python train.py --n_layer=12 --head_dim=64 --init_std_qkv=0.0237 --init_std_o=0.00483 --lr_head=0.00511
Each number is 200 + 20 x the weight over its row's rms, rounded and kept within 0 to 999. Layers, rows and columns count from 0. The size before them is the row's rms in percent of the matrix's.

# layer 6 MLP up, 1536x384, rms 0.0251, rows 833-869, columns 288-383
092,206,150,185,196,197,201,193,220,225,195,211,197,233,194,202,192,204,211,183,211,214,172,189,201,202,191,204,218,215,149,226,175,201,197,208,199,149,223,200,228,209,167,211,219,203,168,192,212,165,184,180,199,220,214,203,189,178,169,202,180,216,203,157,221,210,182,205,193,216,218,176,194,179,218,210,200,167,230,189,251,213,227,154,198,215,201,219,211,221,207,222,178,194,225,174,174
105,199,248,164,201,190,176,210,195,139,215,169,212,161,183,214,215,218,226,203,192,219,194,192,205,207,187,219,162,200,205,229,208,183,210,196,217,257,220,193,220,213,196,201,183,219,171,140,187,188,170,186,200,222,214,195,207,218,191,205,182,203,189,155,199,195,190,160,205,178,181,168,192,222,188,231,180,196,184,223,194,229,212,161,171,185,203,218,225,181,185,172,161,207,190,193,207
099,180,212,203,218,205,177,190,213,174,205,189,211,224,212,200,193,199,193,228,198,210,203,237,204,164,202,229,226,223,204,174,199,167,153,174,188,215,190,208,213,199,195,190,158,229,215,187,229,156,200,191,199,189,189,183,222,228,202,191,179,266,185,201,199,221,172,194,180,196,174,218,224,229,183,207,221,177,215,215,234,178,198,208,162,183,210,164,192,221,202,230,188,259,204,185,183
081,212,234,182,245,203,206,207,204,182,186,184,205,181,196,189,235,179,189,211,190,180,232,249,209,182,185,186,218,192,170,207,188,177,233,201,169,170,183,197,247,199,202,212,212,181,227,219,229,178,214,172,212,200,200,201,173,169,184,220,209,204,204,181,231,190,177,238,207,207,201,197,233,191,220,183,194,189,189,199,183,177,180,186,186,213,170,186,249,128,235,211,195,175,213,222,205
090,205,231,189,208,194,197,230,190,178,170,207,193,187,214,164,206,235,201,199,207,180,237,190,214,191,202,187,221,218,196,204,203,184,219,221,229,206,183,193,207,179,226,192,159,191,214,218,214,196,210,225,201,164,224,208,190,203,207,219,232,204,224,226,192,201,201,202,202,141,176,175,178,197,192,208,200,205,194,197,224,217,231,219,166,178,184,181,199,195,210,150,226,200,194,237,220
103,202,245,186,192,201,200,189,186,162,218,169,209,162,213,196,194,211,208,239,165,202,230,236,219,219,191,215,208,227,229,206,184,228,187,206,188,199,159,175,200,189,193,216,191,197,238,162,205,201,227,170,152,129,205,210,220,193,182,178,203,196,229,201,226,217,185,170,177,189,194,200,182,185,210,186,174,220,225,222,181,210,212,214,190,216,194,181,223,182,194,219,184,212,243,194,163
088,193,221,193,206,200,189,222,210,182,205,202,200,199,220,158,202,194,199,188,199,189,217,196,196,197,195,215,219,197,242,195,187,213,181,199,215,190,217,188,213,176,191,197,159,222,215,197,189,191,236,158,199,240,181,209,166,230,182,206,234,195,222,170,209,192,214,192,210,194,179,180,201,207,190,208,225,202,206,186,198,201,179,193,241,211,205,194,182,170,200,204,206,175,201,220,200
108,186,228,192,177,212,210,183,226,154,234,177,221,191,214,217,204,167,195,193,214,201,181,218,247,201,168,224,180,219,199,204,218,167,190,207,208,245,227,199,194,201,160,215,198,193,199,168,209,194,223,210,188,201,175,249,213,217,197,198,199,202,177,173,172,196,161,195,218,151,158,187,189,215,210,231,170,174,220,236,203,191,215,186,207,183,190,188,184,227,208,181,226,236,226,215,170
112,195,204,186,189,202,199,214,221,238,157,188,226,240,211,220,182,180,210,189,185,212,209,201,213,186,156,212,220,185,181,211,227,150,208,200,236,223,192,203,197,202,208,206,193,228,152,172,226,202,219,237,215,200,211,198,233,212,148,164,174,229,210,197,210,215,158,198,169,189,229,194,170,211,162,222,195,208,198,213,216,157,197,203,191,193,198,195,174,224,213,178,204,178,181,208,186
080,207,224,178,178,218,210,197,187,207,191,207,199,212,201,187,178,209,213,190,212,179,194,212,218,217,192,207,225,222,244,186,186,172,189,223,192,173,180,182,234,205,184,162,173,195,175,218,229,196,217,174,185,190,211,198,189,206,194,203,195,193,211,170,234,178,191,190,192,227,174,194,206,176,209,205,167,217,196,210,175,180,210,213,181,205,176,178,222,199,223,220,193,187,188,201,184
086,219,177,173,215,237,197,172,208,216,197,218,193,243,205,181,172,199,204,207,213,152,187,206,206,190,193,194,194,181,236,223,183,214,220,220,184,238,219,214,195,220,175,216,162,198,176,208,159,211,213,200,182,195,188,178,202,238,199,190,185,187,182,162,195,193,206,175,182,190,180,219,182,207,174,221,223,184,210,216,237,191,212,213,203,170,186,224,204,165,204,211,190,179,208,192,191
099,202,202,169,185,193,208,213,191,157,233,170,224,163,192,196,192,197,171,195,205,199,205,239,256,200,179,215,193,209,201,228,210,174,211,204,202,251,221,204,204,223,185,205,211,190,202,199,211,192,195,194,181,183,223,213,212,198,185,191,193,174,177,184,195,145,149,192,214,172,157,175,186,199,180,202,201,172,202,227,158,197,238,173,153,204,215,201,226,204,196,173,215,234,195,229,175
116,196,189,175,209,175,186,201,241,183,175,187,208,215,190,188,174,195,200,189,189,200,203,193,237,136,204,217,191,204,135,212,187,164,222,210,195,191,202,195,217,192,178,193,200,230,172,223,196,170,182,169,208,138,206,183,227,205,204,200,207,240,201,199,185,178,187,219,183,169,188,200,188,194,184,204,211,201,191,215,211,228,247,203,160,208,148,206,196,229,228,195,187,199,192,199,191
092,242,193,180,159,168,206,204,212,190,202,195,222,215,220,211,193,219,242,188,173,228,200,197,199,209,200,248,175,238,195,212,185,185,182,229,214,212,221,166,211,196,163,199,160,218,183,153,196,203,212,185,154,193,180,223,203,246,170,225,192,218,202,200,197,191,184,151,180,188,183,196,205,217,205,214,210,178,193,213,205,200,182,214,191,197,180,211,198,201,181,201,199,222,217,197,171
086,212,207,203,175,211,189,225,199,192,212,173,243,205,224,173,202,179,244,163,177,185,194,211,203,226,217,204,207,191,184,201,187,187,200,204,219,231,205,209,195,192,204,218,194,217,194,199,186,222,227,205,200,195,196,211,201,232,193,196,199,189,191,192,158,143,217,200,203,159,193,186,210,222,191,205,185,162,179,182,208,206,175,159,198,187,202,227,210,219,182,214,236,238,223,180,180
107,190,216,197,220,206,194,208,221,222,196,149,220,183,216,197,220,185,201,217,222,201,221,246,208,222,178,218,207,212,229,228,222,216,198,213,258,216,207,195,232,197,150,194,187,201,214,164,207,191,190,173,185,194,166,175,208,214,194,187,171,183,233,195,202,202,180,186,159,198,206,162,226,222,209,244,221,221,182,199,195,212,214,197,212,192,176,207,191,182,234,171,171,207,205,197,184
078,214,226,196,200,166,190,203,188,183,217,184,212,200,252,202,223,172,226,188,191,214,209,198,218,174,189,212,200,200,212,212,178,173,192,244,226,223,217,162,223,201,178,205,193,194,197,165,178,202,187,190,181,220,179,202,171,211,190,198,169,222,228,198,188,191,182,208,201,210,185,151,205,210,179,221,201,186,190,208,204,212,211,230,194,192,177,217,221,181,188,202,193,227,216,219,177
099,202,198,214,190,162,191,196,189,209,225,210,245,189,197,204,230,193,210,214,221,252,181,201,216,186,194,268,179,212,212,236,179,198,178,235,213,211,202,161,186,189,213,207,190,201,213,206,216,216,211,204,188,180,195,185,216,189,190,206,207,204,220,213,214,194,205,182,203,234,197,207,219,183,202,214,181,196,157,225,191,202,228,201,198,210,165,189,180,188,192,217,179,210,216,222,201
096,178,215,170,211,202,179,194,223,168,173,213,236,195,235,199,196,200,209,199,220,191,217,205,206,182,179,225,200,197,210,207,219,217,175,221,211,258,228,182,183,234,171,216,192,155,181,184,202,215,203,192,206,207,183,201,187,212,186,190,203,175,223,179,218,181,165,175,221,141,170,192,195,197,205,221,166,161,213,204,183,196,218,181,184,143,196,215,223,185,188,221,200,208,197,184,206
099,191,201,176,239,198,187,237,189,239,198,202,217,199,195,174,211,209,179,202,217,200,188,227,220,205,193,202,201,204,175,195,188,198,223,231,209,196,216,211,226,174,230,183,194,203,238,247,198,158,188,203,128,176,214,213,191,210,207,177,210,219,191,201,169,191,193,236,201,189,214,145,213,207,207,169,189,168,200,216,213,200,212,213,168,212,220,188,208,213,213,170,195,181,222,223,204
093,180,233,216,189,189,179,193,246,188,201,183,195,203,192,215,166,235,210,221,191,204,200,250,179,198,201,208,185,196,253,219,179,208,168,229,181,230,182,194,175,203,201,180,167,190,198,198,183,209,218,224,182,183,243,215,210,226,192,208,213,219,212,206,149,169,202,189,180,222,180,190,211,223,202,203,209,176,200,208,217,163,185,237,157,179,199,197,209,193,201,168,202,188,186,190,200
085,175,201,191,224,211,202,204,191,211,205,221,191,197,197,189,198,191,232,194,216,201,209,203,215,178,186,188,207,185,249,192,162,185,189,232,177,205,176,192,148,205,212,166,237,196,202,219,180,178,195,186,203,182,200,179,212,179,210,196,215,224,223,201,208,169,199,195,201,208,208,197,201,207,222,214,159,194,224,235,196,213,220,220,201,162,170,148,193,228,205,186,198,184,200,201,198
103,221,194,204,230,188,194,202,263,209,208,182,191,207,203,181,182,181,168,171,240,194,201,220,214,185,189,211,188,183,169,204,226,184,219,213,207,203,207,194,172,210,219,212,151,182,206,189,216,210,244,212,210,201,187,208,186,196,162,161,211,218,211,187,199,218,167,202,186,160,226,209,173,146,210,233,196,221,189,202,204,195,182,191,196,197,182,211,208,179,192,182,185,179,201,207,222
103,230,228,196,170,192,162,201,187,202,182,195,212,223,204,192,230,232,208,203,206,199,180,222,213,225,197,204,187,208,199,205,209,179,210,202,169,211,198,207,209,214,182,190,200,174,206,194,181,179,214,197,210,184,182,201,229,198,188,212,219,177,204,172,183,180,203,220,196,172,208,212,148,181,243,205,171,204,194,188,163,208,187,231,210,183,182,239,199,184,212,189,210,210,206,237,218
093,176,211,165,210,196,167,220,194,173,194,222,191,191,246,186,195,194,196,237,207,191,212,186,212,191,197,191,225,198,229,232,203,184,223,203,208,183,195,191,210,169,192,163,171,193,205,209,191,203,197,213,186,204,165,213,189,198,193,215,218,227,212,218,200,191,187,235,192,196,176,198,193,252,195,201,182,154,206,201,237,208,212,202,156,192,204,174,214,210,242,193,227,213,191,216,201
088,219,203,186,181,225,175,213,195,154,233,202,221,184,172,194,219,191,246,212,189,210,186,223,198,217,183,231,216,221,219,203,183,194,205,231,176,258,201,177,238,215,185,168,207,170,188,193,185,184,228,196,186,199,184,181,220,193,188,187,155,181,137,198,236,178,211,186,163,198,168,183,218,210,171,204,200,216,171,225,168,155,210,200,195,198,163,197,207,202,198,196,225,216,183,207,202
087,197,216,195,179,181,193,176,212,200,202,181,211,202,231,210,201,200,205,212,136,200,189,203,208,202,193,216,217,224,198,214,194,183,176,228,218,237,187,172,181,181,202,210,193,185,186,179,205,212,194,173,187,169,202,221,201,181,190,187,173,204,203,181,191,188,166,196,191,213,171,200,180,226,187,228,192,148,219,226,194,211,198,244,206,179,161,221,226,183,212,196,186,227,197,219,169
094,271,186,188,193,199,206,186,196,232,201,226,198,217,214,207,191,199,209,172,193,205,212,174,213,219,200,159,186,197,175,253,160,199,205,201,206,190,252,178,234,201,190,210,219,199,214,230,179,153,181,186,170,205,208,185,188,197,187,207,192,204,190,209,226,196,194,188,160,173,210,182,206,201,198,196,203,196,190,197,240,224,204,199,211,246,189,251,220,168,185,217,222,191,205,167,158
092,213,231,198,188,185,189,185,226,220,192,189,215,194,220,207,190,182,165,168,210,207,203,219,201,190,194,215,180,187,238,205,173,169,203,212,212,250,233,207,170,239,195,177,229,193,217,185,165,206,200,197,187,222,146,208,200,203,197,205,215,205,221,204,207,196,199,183,201,169,197,220,191,184,217,191,212,170,169,207,171,201,175,233,232,184,173,183,175,189,181,198,219,187,170,209,229
081,181,198,191,174,185,208,200,229,215,207,209,215,215,177,195,175,233,203,212,201,209,182,197,199,190,216,215,207,195,247,167,168,169,206,212,197,195,216,177,186,196,229,188,197,227,205,232,176,205,192,196,182,204,180,220,159,186,185,203,197,225,196,224,155,195,223,207,178,192,214,180,203,213,201,189,186,202,186,208,182,173,204,184,194,175,203,185,186,228,196,211,181,175,205,203,162
103,198,188,197,200,214,180,215,229,210,194,201,202,228,208,178,206,185,237,164,199,183,209,215,223,195,170,212,222,219,206,237,176,202,185,223,213,203,168,207,178,202,202,191,221,188,204,161,168,195,215,206,200,186,173,216,211,206,189,204,173,204,247,208,200,160,156,206,203,187,210,172,166,191,180,228,212,192,194,199,249,189,197,181,199,193,184,198,177,203,186,166,208,168,198,180,190
108,179,220,187,189,216,194,206,223,179,170,194,200,212,209,194,198,182,205,192,142,184,226,227,201,210,153,201,194,200,203,202,184,194,212,191,245,224,213,210,221,254,157,185,219,185,161,175,211,158,215,208,181,181,186,180,183,229,185,159,194,178,201,188,183,230,223,186,168,201,219,214,201,212,206,237,191,203,200,224,210,229,176,212,190,188,180,175,204,202,200,161,202,202,205,209,218
101,201,217,167,226,200,211,179,218,191,207,166,212,221,234,205,178,174,167,204,218,194,183,209,236,211,192,212,196,196,192,201,203,164,212,221,191,221,217,184,177,197,173,189,188,199,194,165,208,197,190,211,173,184,168,214,229,211,204,206,204,210,201,181,213,198,182,219,203,165,163,215,198,211,199,226,177,180,195,215,174,174,231,188,230,184,213,172,230,196,204,164,202,203,190,213,192
102,211,221,177,195,171,189,199,221,207,214,165,204,223,195,170,195,193,199,200,218,209,227,201,220,214,171,201,259,223,142,182,224,187,222,220,204,166,227,187,171,227,187,207,187,196,218,211,198,194,197,199,200,212,201,214,190,185,163,200,187,228,207,180,232,193,184,194,186,148,191,205,210,187,175,238,184,176,173,222,209,197,195,219,192,200,185,199,202,185,241,183,187,189,180,230,199
095,185,184,188,216,206,147,221,189,159,189,194,231,232,215,192,226,175,219,208,195,203,191,194,221,179,206,196,249,202,202,211,192,206,239,206,193,226,171,207,178,213,173,168,205,216,178,190,198,180,202,209,217,187,198,191,234,204,183,191,227,180,196,188,205,187,199,193,206,163,191,197,196,213,185,190,201,188,195,182,219,187,211,192,190,199,196,202,171,205,205,192,177,238,208,204,220
106,206,210,166,215,184,194,226,209,196,174,193,225,220,216,170,200,201,194,220,177,190,204,200,203,182,139,217,199,220,184,198,194,218,188,210,204,213,166,205,194,201,208,178,190,190,169,161,229,195,194,226,204,175,222,201,241,194,190,216,203,184,191,167,194,214,184,183,192,195,188,209,218,205,190,199,215,207,188,207,191,223,225,208,168,179,175,215,174,185,189,170,199,186,185,219,193
097,197,225,189,197,170,199,222,262,205,187,191,227,229,209,210,192,210,209,240,194,220,194,236,201,183,154,217,172,189,227,211,213,199,197,220,204,215,237,173,196,182,203,197,185,173,193,173,182,206,202,185,217,193,185,217,198,207,168,187,186,199,174,158,205,206,177,173,162,180,156,183,217,219,182,236,184,211,176,226,175,216,211,225,212,183,170,216,199,183,210,177,176,253,181,215,193
# layer 6 MLP down (transposed), 1536x384, rms 0.0208, rows 833-868, columns 288-383
095,231,228,190,194,165,203,208,205,200,192,210,211,187,187,222,199,229,156,210,198,204,229,192,174,179,185,190,184,154,209,200,227,201,200,173,206,202,184,196,171,202,208,197,195,219,230,159,199,228,196,215,226,182,195,190,203,209,196,224,216,224,200,213,186,201,198,183,160,159,201,216,227,223,222,162,179,203,154,219,178,196,182,205,209,192,210,218,191,172,198,149,191,188,180,180,213
107,199,222,193,196,190,203,202,212,189,208,201,226,213,187,197,212,195,187,181,171,192,180,183,204,226,214,203,202,179,185,220,217,216,206,206,209,193,191,186,182,210,180,227,202,226,174,185,195,205,192,196,202,219,207,249,199,235,173,223,198,214,208,207,176,196,224,173,198,193,203,192,193,189,173,203,213,212,173,220,173,193,220,180,190,201,160,185,206,198,207,180,184,173,189,200,161
092,216,216,208,196,178,219,192,224,179,222,166,203,197,180,236,199,205,177,211,169,205,209,193,255,204,216,220,222,216,199,187,200,184,181,198,162,209,196,216,213,176,197,208,163,229,202,179,203,176,183,211,153,204,182,210,174,205,192,218,191,247,228,241,233,208,200,192,172,182,215,193,193,210,201,195,192,203,203,200,179,204,212,190,178,223,217,166,208,235,211,171,184,198,203,220,208
086,176,179,225,197,212,250,208,197,219,190,214,183,173,183,199,170,186,170,188,217,169,199,206,172,204,196,207,213,192,224,230,237,231,196,205,197,194,175,196,204,206,206,202,209,197,188,184,200,227,210,204,209,204,218,227,213,213,232,198,200,221,192,199,201,214,189,196,184,193,198,199,192,227,192,205,229,198,215,205,186,219,178,207,190,186,187,213,208,212,209,172,163,179,206,200,213
092,210,205,211,175,195,187,205,153,193,230,222,215,176,201,169,182,174,193,231,191,214,196,181,161,186,242,260,189,189,233,250,190,213,186,201,198,194,193,181,153,172,186,223,204,229,216,173,208,175,192,199,204,236,235,226,184,153,199,199,167,205,173,183,172,185,210,212,206,197,201,205,229,262,192,194,215,225,163,166,174,179,211,196,221,224,234,210,243,214,181,229,199,204,180,184,160
093,175,205,222,213,176,181,215,173,174,178,192,234,234,237,199,183,196,220,222,173,196,150,197,187,223,199,212,196,191,179,216,199,183,227,217,188,180,211,197,185,186,196,169,204,267,172,187,183,212,192,199,228,203,216,210,197,193,195,164,220,189,184,199,173,185,198,182,266,227,189,191,198,212,204,188,199,178,202,201,201,203,200,208,199,200,206,215,192,193,167,199,163,197,195,201,224
077,183,166,188,212,172,177,215,198,199,201,212,222,189,207,220,207,169,164,243,201,251,202,164,182,204,198,186,191,183,233,178,201,211,206,202,208,189,203,210,226,217,200,205,184,195,209,158,202,206,207,203,196,206,178,215,162,206,210,193,220,202,191,217,216,214,201,198,182,172,196,216,234,202,240,179,194,206,182,189,198,211,226,193,229,231,181,217,198,225,175,211,203,204,190,234,168
119,162,223,229,212,208,183,196,173,207,230,263,201,227,222,210,180,189,185,197,171,223,185,223,212,191,203,188,225,206,197,193,221,201,189,172,190,220,181,193,208,170,198,187,220,214,199,198,219,199,216,204,217,223,183,194,203,168,188,173,183,216,204,168,184,193,157,210,154,216,220,226,222,225,170,186,230,192,193,205,196,186,195,209,184,201,204,197,220,205,178,210,189,201,215,163,188
103,189,211,196,192,195,175,172,196,242,206,202,215,234,229,203,190,210,231,224,208,207,162,232,202,178,204,182,172,255,161,224,203,175,192,248,183,180,242,187,170,173,198,204,233,213,227,218,215,203,185,185,242,230,209,213,185,214,189,211,179,222,223,186,205,202,207,173,176,195,180,196,204,222,193,165,182,191,177,207,188,228,179,186,188,199,210,208,232,215,185,197,183,203,198,186,146
082,218,184,266,228,216,211,225,208,244,159,189,191,188,245,184,180,216,189,207,221,203,155,219,195,214,213,188,201,201,187,229,191,213,225,190,186,188,215,226,182,234,189,173,219,190,169,234,177,184,199,207,174,172,188,243,213,191,176,184,203,200,197,211,213,211,203,246,209,221,195,192,187,165,181,190,196,164,251,151,208,223,180,237,202,161,213,213,171,214,195,207,215,175,231,182,221
083,201,188,232,206,182,239,213,160,207,169,193,185,231,175,187,209,169,184,170,186,184,190,211,178,166,228,197,199,202,176,204,207,186,189,204,240,171,183,206,216,180,187,203,205,217,183,205,184,182,214,187,175,185,212,171,216,206,198,209,168,216,219,205,177,205,199,182,182,211,184,203,190,190,188,181,185,217,189,171,192,231,160,226,195,197,214,199,232,228,184,243,169,220,212,212,196
111,218,202,210,196,230,167,193,215,168,174,243,195,169,179,200,201,198,175,213,187,209,207,196,196,167,210,187,237,221,197,174,221,169,199,205,222,180,184,213,192,177,189,214,215,192,155,235,204,185,185,191,195,234,182,215,219,157,210,204,176,184,210,193,208,214,182,173,238,196,221,232,206,189,187,210,196,178,235,216,182,160,202,203,188,234,211,203,194,225,200,194,222,198,172,183,177
125,167,194,207,192,211,157,204,222,233,205,182,189,183,198,187,211,200,226,229,194,180,164,223,221,178,144,197,180,204,234,186,223,193,218,191,206,219,196,179,233,193,216,191,220,187,167,181,171,151,191,214,213,175,165,210,200,219,202,209,206,215,205,246,214,200,177,195,193,209,191,236,194,211,220,218,184,199,223,197,204,168,189,215,174,200,189,188,176,217,203,176,216,203,208,216,179
111,203,199,186,209,180,182,201,222,184,203,185,185,205,187,208,180,182,226,203,197,190,201,193,249,182,203,227,202,219,178,222,209,186,174,236,198,193,201,194,208,214,188,205,205,177,176,157,220,195,179,206,165,186,184,220,217,241,196,180,180,211,215,160,209,188,205,209,189,164,186,195,197,226,190,235,215,176,187,226,196,203,213,201,186,182,179,186,227,193,214,209,213,236,203,196,195
086,186,180,221,221,229,217,178,175,210,220,199,200,202,210,210,205,222,195,198,168,182,173,208,219,194,216,191,174,221,182,205,185,171,171,178,223,168,188,194,216,205,194,201,193,189,218,178,238,206,167,198,206,175,216,208,203,221,215,223,208,193,216,226,188,184,196,208,166,223,194,219,202,204,202,213,184,239,212,190,216,214,215,218,132,209,218,190,194,232,163,177,183,153,218,173,189
086,179,220,162,216,165,221,201,199,205,202,207,168,211,207,160,197,208,208,204,204,193,212,194,214,181,162,198,193,193,195,201,200,222,200,190,226,215,204,193,156,165,190,190,211,170,179,204,169,185,181,212,207,199,210,180,224,135,186,180,161,194,234,178,186,213,227,217,239,196,223,174,213,198,206,201,170,186,184,240,167,194,183,198,169,193,241,216,213,182,206,207,173,211,205,210,192
087,208,214,189,217,183,165,211,206,173,194,174,197,195,220,193,223,180,256,207,166,212,214,188,240,182,181,225,214,214,197,221,196,171,190,216,202,236,206,140,219,190,180,191,180,172,204,172,206,206,201,163,180,188,168,214,197,240,168,190,179,227,206,165,178,188,185,203,210,200,180,175,202,187,180,220,201,188,180,233,204,195,199,213,179,183,179,204,208,196,200,211,161,197,230,213,179
093,198,219,189,210,155,198,211,197,211,230,203,186,189,192,210,199,211,208,227,175,228,205,245,211,164,204,220,204,236,180,201,215,195,206,186,219,220,170,196,219,201,208,178,202,206,193,212,196,191,214,220,194,182,202,176,238,214,174,204,209,229,208,213,186,195,203,227,199,234,201,195,202,207,197,177,207,180,186,221,202,201,215,239,163,212,195,193,176,208,182,191,179,197,185,197,181
087,191,201,192,199,164,207,156,192,219,227,213,183,227,221,225,241,181,251,200,143,237,207,202,228,191,189,213,216,177,229,165,219,186,215,216,218,230,189,195,233,167,205,211,199,177,210,175,226,216,222,196,188,203,188,200,225,244,206,195,210,218,232,195,186,221,197,185,178,217,179,167,211,164,201,205,202,190,218,179,225,215,194,217,202,202,183,167,157,203,184,215,218,247,196,212,187
094,167,215,201,208,190,205,206,216,226,222,225,221,175,213,215,148,222,195,216,180,189,208,174,193,208,209,231,246,183,212,214,189,195,187,226,193,195,209,197,172,220,191,185,160,207,230,198,208,247,194,206,198,191,191,204,200,223,226,227,194,238,210,188,186,207,218,180,230,193,154,163,218,220,211,190,196,230,202,199,197,218,176,206,223,222,194,193,213,225,170,185,218,198,219,196,165
089,218,217,200,180,156,188,198,180,190,183,212,204,204,241,207,200,231,179,204,208,198,219,200,211,181,233,187,174,182,217,210,200,178,202,188,196,194,222,166,185,189,220,194,210,199,220,218,218,229,209,216,188,226,192,196,171,198,176,181,228,212,220,197,203,196,176,190,194,192,181,207,207,222,224,181,170,212,177,177,201,212,203,215,193,187,199,190,201,193,216,214,195,192,202,194,216
097,204,225,174,160,249,195,224,211,196,216,234,195,192,203,215,195,196,232,173,191,187,197,209,203,203,179,233,208,183,193,192,198,203,191,209,214,204,209,209,221,226,191,216,197,187,205,200,213,172,224,216,192,211,202,229,164,230,194,199,154,186,188,201,199,172,208,197,193,207,184,160,214,211,169,205,234,226,223,155,230,178,182,211,203,234,226,224,228,198,190,169,222,229,203,170,178
093,202,243,230,200,208,196,159,242,217,185,196,166,187,221,177,171,182,192,199,181,205,206,199,203,179,203,178,172,213,233,232,186,191,163,161,217,207,194,241,169,207,195,205,188,197,227,202,199,219,136,184,185,171,173,185,195,182,214,176,187,185,184,227,190,205,172,195,241,208,199,208,183,215,218,187,210,202,180,215,169,179,177,237,263,207,189,188,243,219,191,212,192,201,180,216,213
089,198,181,202,210,199,245,177,184,210,236,204,199,237,196,195,201,198,180,220,196,205,229,213,203,203,208,187,199,205,206,190,196,193,203,201,201,198,176,172,205,197,208,191,186,232,210,215,196,213,210,171,180,183,212,178,223,223,242,201,235,194,219,176,187,208,163,192,216,165,213,199,207,162,179,198,193,210,213,145,212,192,202,177,217,238,216,212,188,227,202,186,206,189,188,164,201
096,213,225,232,215,236,189,206,182,220,224,180,216,190,175,196,206,182,167,233,197,197,233,170,176,175,227,180,160,153,206,213,194,187,211,183,197,205,203,192,201,245,219,248,206,180,229,248,219,250,202,210,206,205,217,199,138,195,191,168,201,170,199,185,184,205,190,180,220,179,216,203,229,203,183,175,236,222,167,194,190,177,187,179,229,229,198,205,218,212,207,236,196,208,198,196,204
094,154,179,170,203,213,199,183,202,257,203,175,173,222,232,206,236,206,206,157,195,194,148,206,202,215,159,193,208,221,183,186,191,202,169,190,189,185,255,210,204,193,212,222,184,223,171,172,194,205,179,210,197,198,178,167,212,220,206,170,217,200,244,227,226,198,197,171,219,227,198,223,160,198,188,218,242,204,221,204,235,184,189,231,168,190,202,183,194,171,192,189,204,200,182,229,199
100,218,213,187,217,165,165,216,245,175,199,214,214,180,194,216,208,202,227,210,151,200,236,178,243,177,177,244,201,240,210,207,201,201,201,202,222,207,240,184,209,186,203,199,191,180,229,179,192,193,192,170,182,198,208,203,206,210,177,195,191,210,222,176,169,179,190,203,180,191,164,189,188,208,204,196,210,192,171,246,198,208,175,194,179,190,179,207,200,188,211,183,190,211,200,232,198
090,197,193,218,190,177,191,220,188,159,205,195,193,209,194,220,205,178,159,192,191,228,198,196,198,202,194,205,191,196,196,197,214,150,181,204,198,183,216,188,183,209,192,204,180,192,216,188,204,180,220,202,229,210,179,214,171,182,199,175,174,232,194,212,220,168,177,191,187,205,227,220,213,201,241,216,221,184,196,195,172,195,183,190,188,230,179,222,232,143,203,204,205,193,186,192,233
099,173,206,165,207,213,219,196,168,216,185,213,207,185,198,244,217,189,222,232,197,209,216,182,207,176,213,191,189,215,164,218,196,228,174,174,193,177,183,210,197,192,196,206,183,196,215,186,239,197,193,229,189,192,257,216,185,189,226,189,170,201,178,209,186,178,208,202,191,200,197,191,193,184,211,220,187,241,252,170,187,216,208,181,173,206,180,221,199,167,226,216,156,194,189,192,191
079,206,169,201,225,189,197,225,185,186,194,197,217,198,201,172,238,188,199,203,191,177,157,190,222,225,193,207,207,194,180,183,205,213,200,196,199,197,218,215,211,243,194,235,178,179,191,215,181,228,227,200,230,206,186,194,194,236,207,182,164,218,210,180,201,229,245,203,228,162,213,183,201,192,186,165,212,197,179,166,206,198,211,198,208,201,220,237,189,199,160,216,208,253,168,197,172
092,240,200,176,195,211,242,219,197,174,186,212,199,191,159,213,180,204,197,203,202,224,162,185,220,189,198,220,183,220,191,169,227,215,189,197,204,170,188,148,196,180,208,160,167,187,225,230,233,208,166,169,194,192,209,164,199,218,185,211,168,210,203,169,210,203,171,199,193,182,215,223,210,184,189,178,208,208,193,182,225,197,192,212,168,226,204,196,237,200,208,208,196,194,182,214,167
120,204,227,180,190,199,151,210,199,209,210,180,207,209,209,200,182,188,204,212,231,196,220,181,192,230,214,184,193,204,183,218,175,193,195,220,196,208,192,201,203,191,188,150,244,176,198,225,219,221,222,207,188,214,205,206,207,204,225,132,214,155,212,183,201,205,220,183,203,198,183,208,168,197,234,211,187,198,193,181,176,228,212,175,193,178,212,198,197,213,237,181,185,224,178,198,205
106,197,213,206,190,193,215,219,208,184,223,187,218,186,203,213,209,209,251,175,157,203,241,197,162,178,188,204,220,197,158,214,196,233,199,190,188,195,200,192,197,173,197,229,228,188,203,219,184,196,210,209,210,156,206,205,139,193,215,213,200,218,199,219,175,207,233,220,180,245,185,181,206,228,185,215,196,221,222,200,195,186,169,196,204,223,227,196,176,239,192,207,233,204,203,215,191
104,205,189,254,202,185,241,193,185,207,187,236,196,197,167,160,178,205,137,177,214,206,213,141,188,186,233,183,206,186,163,194,216,213,173,208,251,198,206,195,219,214,218,199,184,217,213,231,216,231,196,215,212,199,189,172,193,156,194,223,215,220,205,197,220,204,200,166,177,177,209,187,189,204,184,207,226,215,184,221,212,165,163,200,217,210,223,183,213,196,178,231,197,218,220,171,228
087,202,210,205,185,188,237,225,181,242,203,178,189,185,181,166,189,240,196,213,228,165,202,229,214,215,202,208,179,157,198,198,227,206,194,171,234,188,199,191,241,196,183,235,160,206,186,231,214,185,199,215,184,179,213,184,199,228,212,179,146,170,224,185,195,199,206,218,160,195,196,194,183,171,170,149,195,203,179,207,184,193,205,217,162,184,182,235,240,192,208,193,186,182,215,176,180
114,251,197,205,206,190,201,227,195,156,196,184,174,184,205,220,200,195,158,211,199,211,225,200,181,204,203,219,193,207,218,201,204,206,154,195,218,207,192,196,167,202,189,187,190,165,174,178,204,194,228,199,205,210,194,192,219,223,184,222,217,177,164,198,228,207,212,198,197,205,186,222,201,202,226,212,237,243,205,192,187,170,192,216,187,200,212,202,195,241,233,187,228,218,200,158,202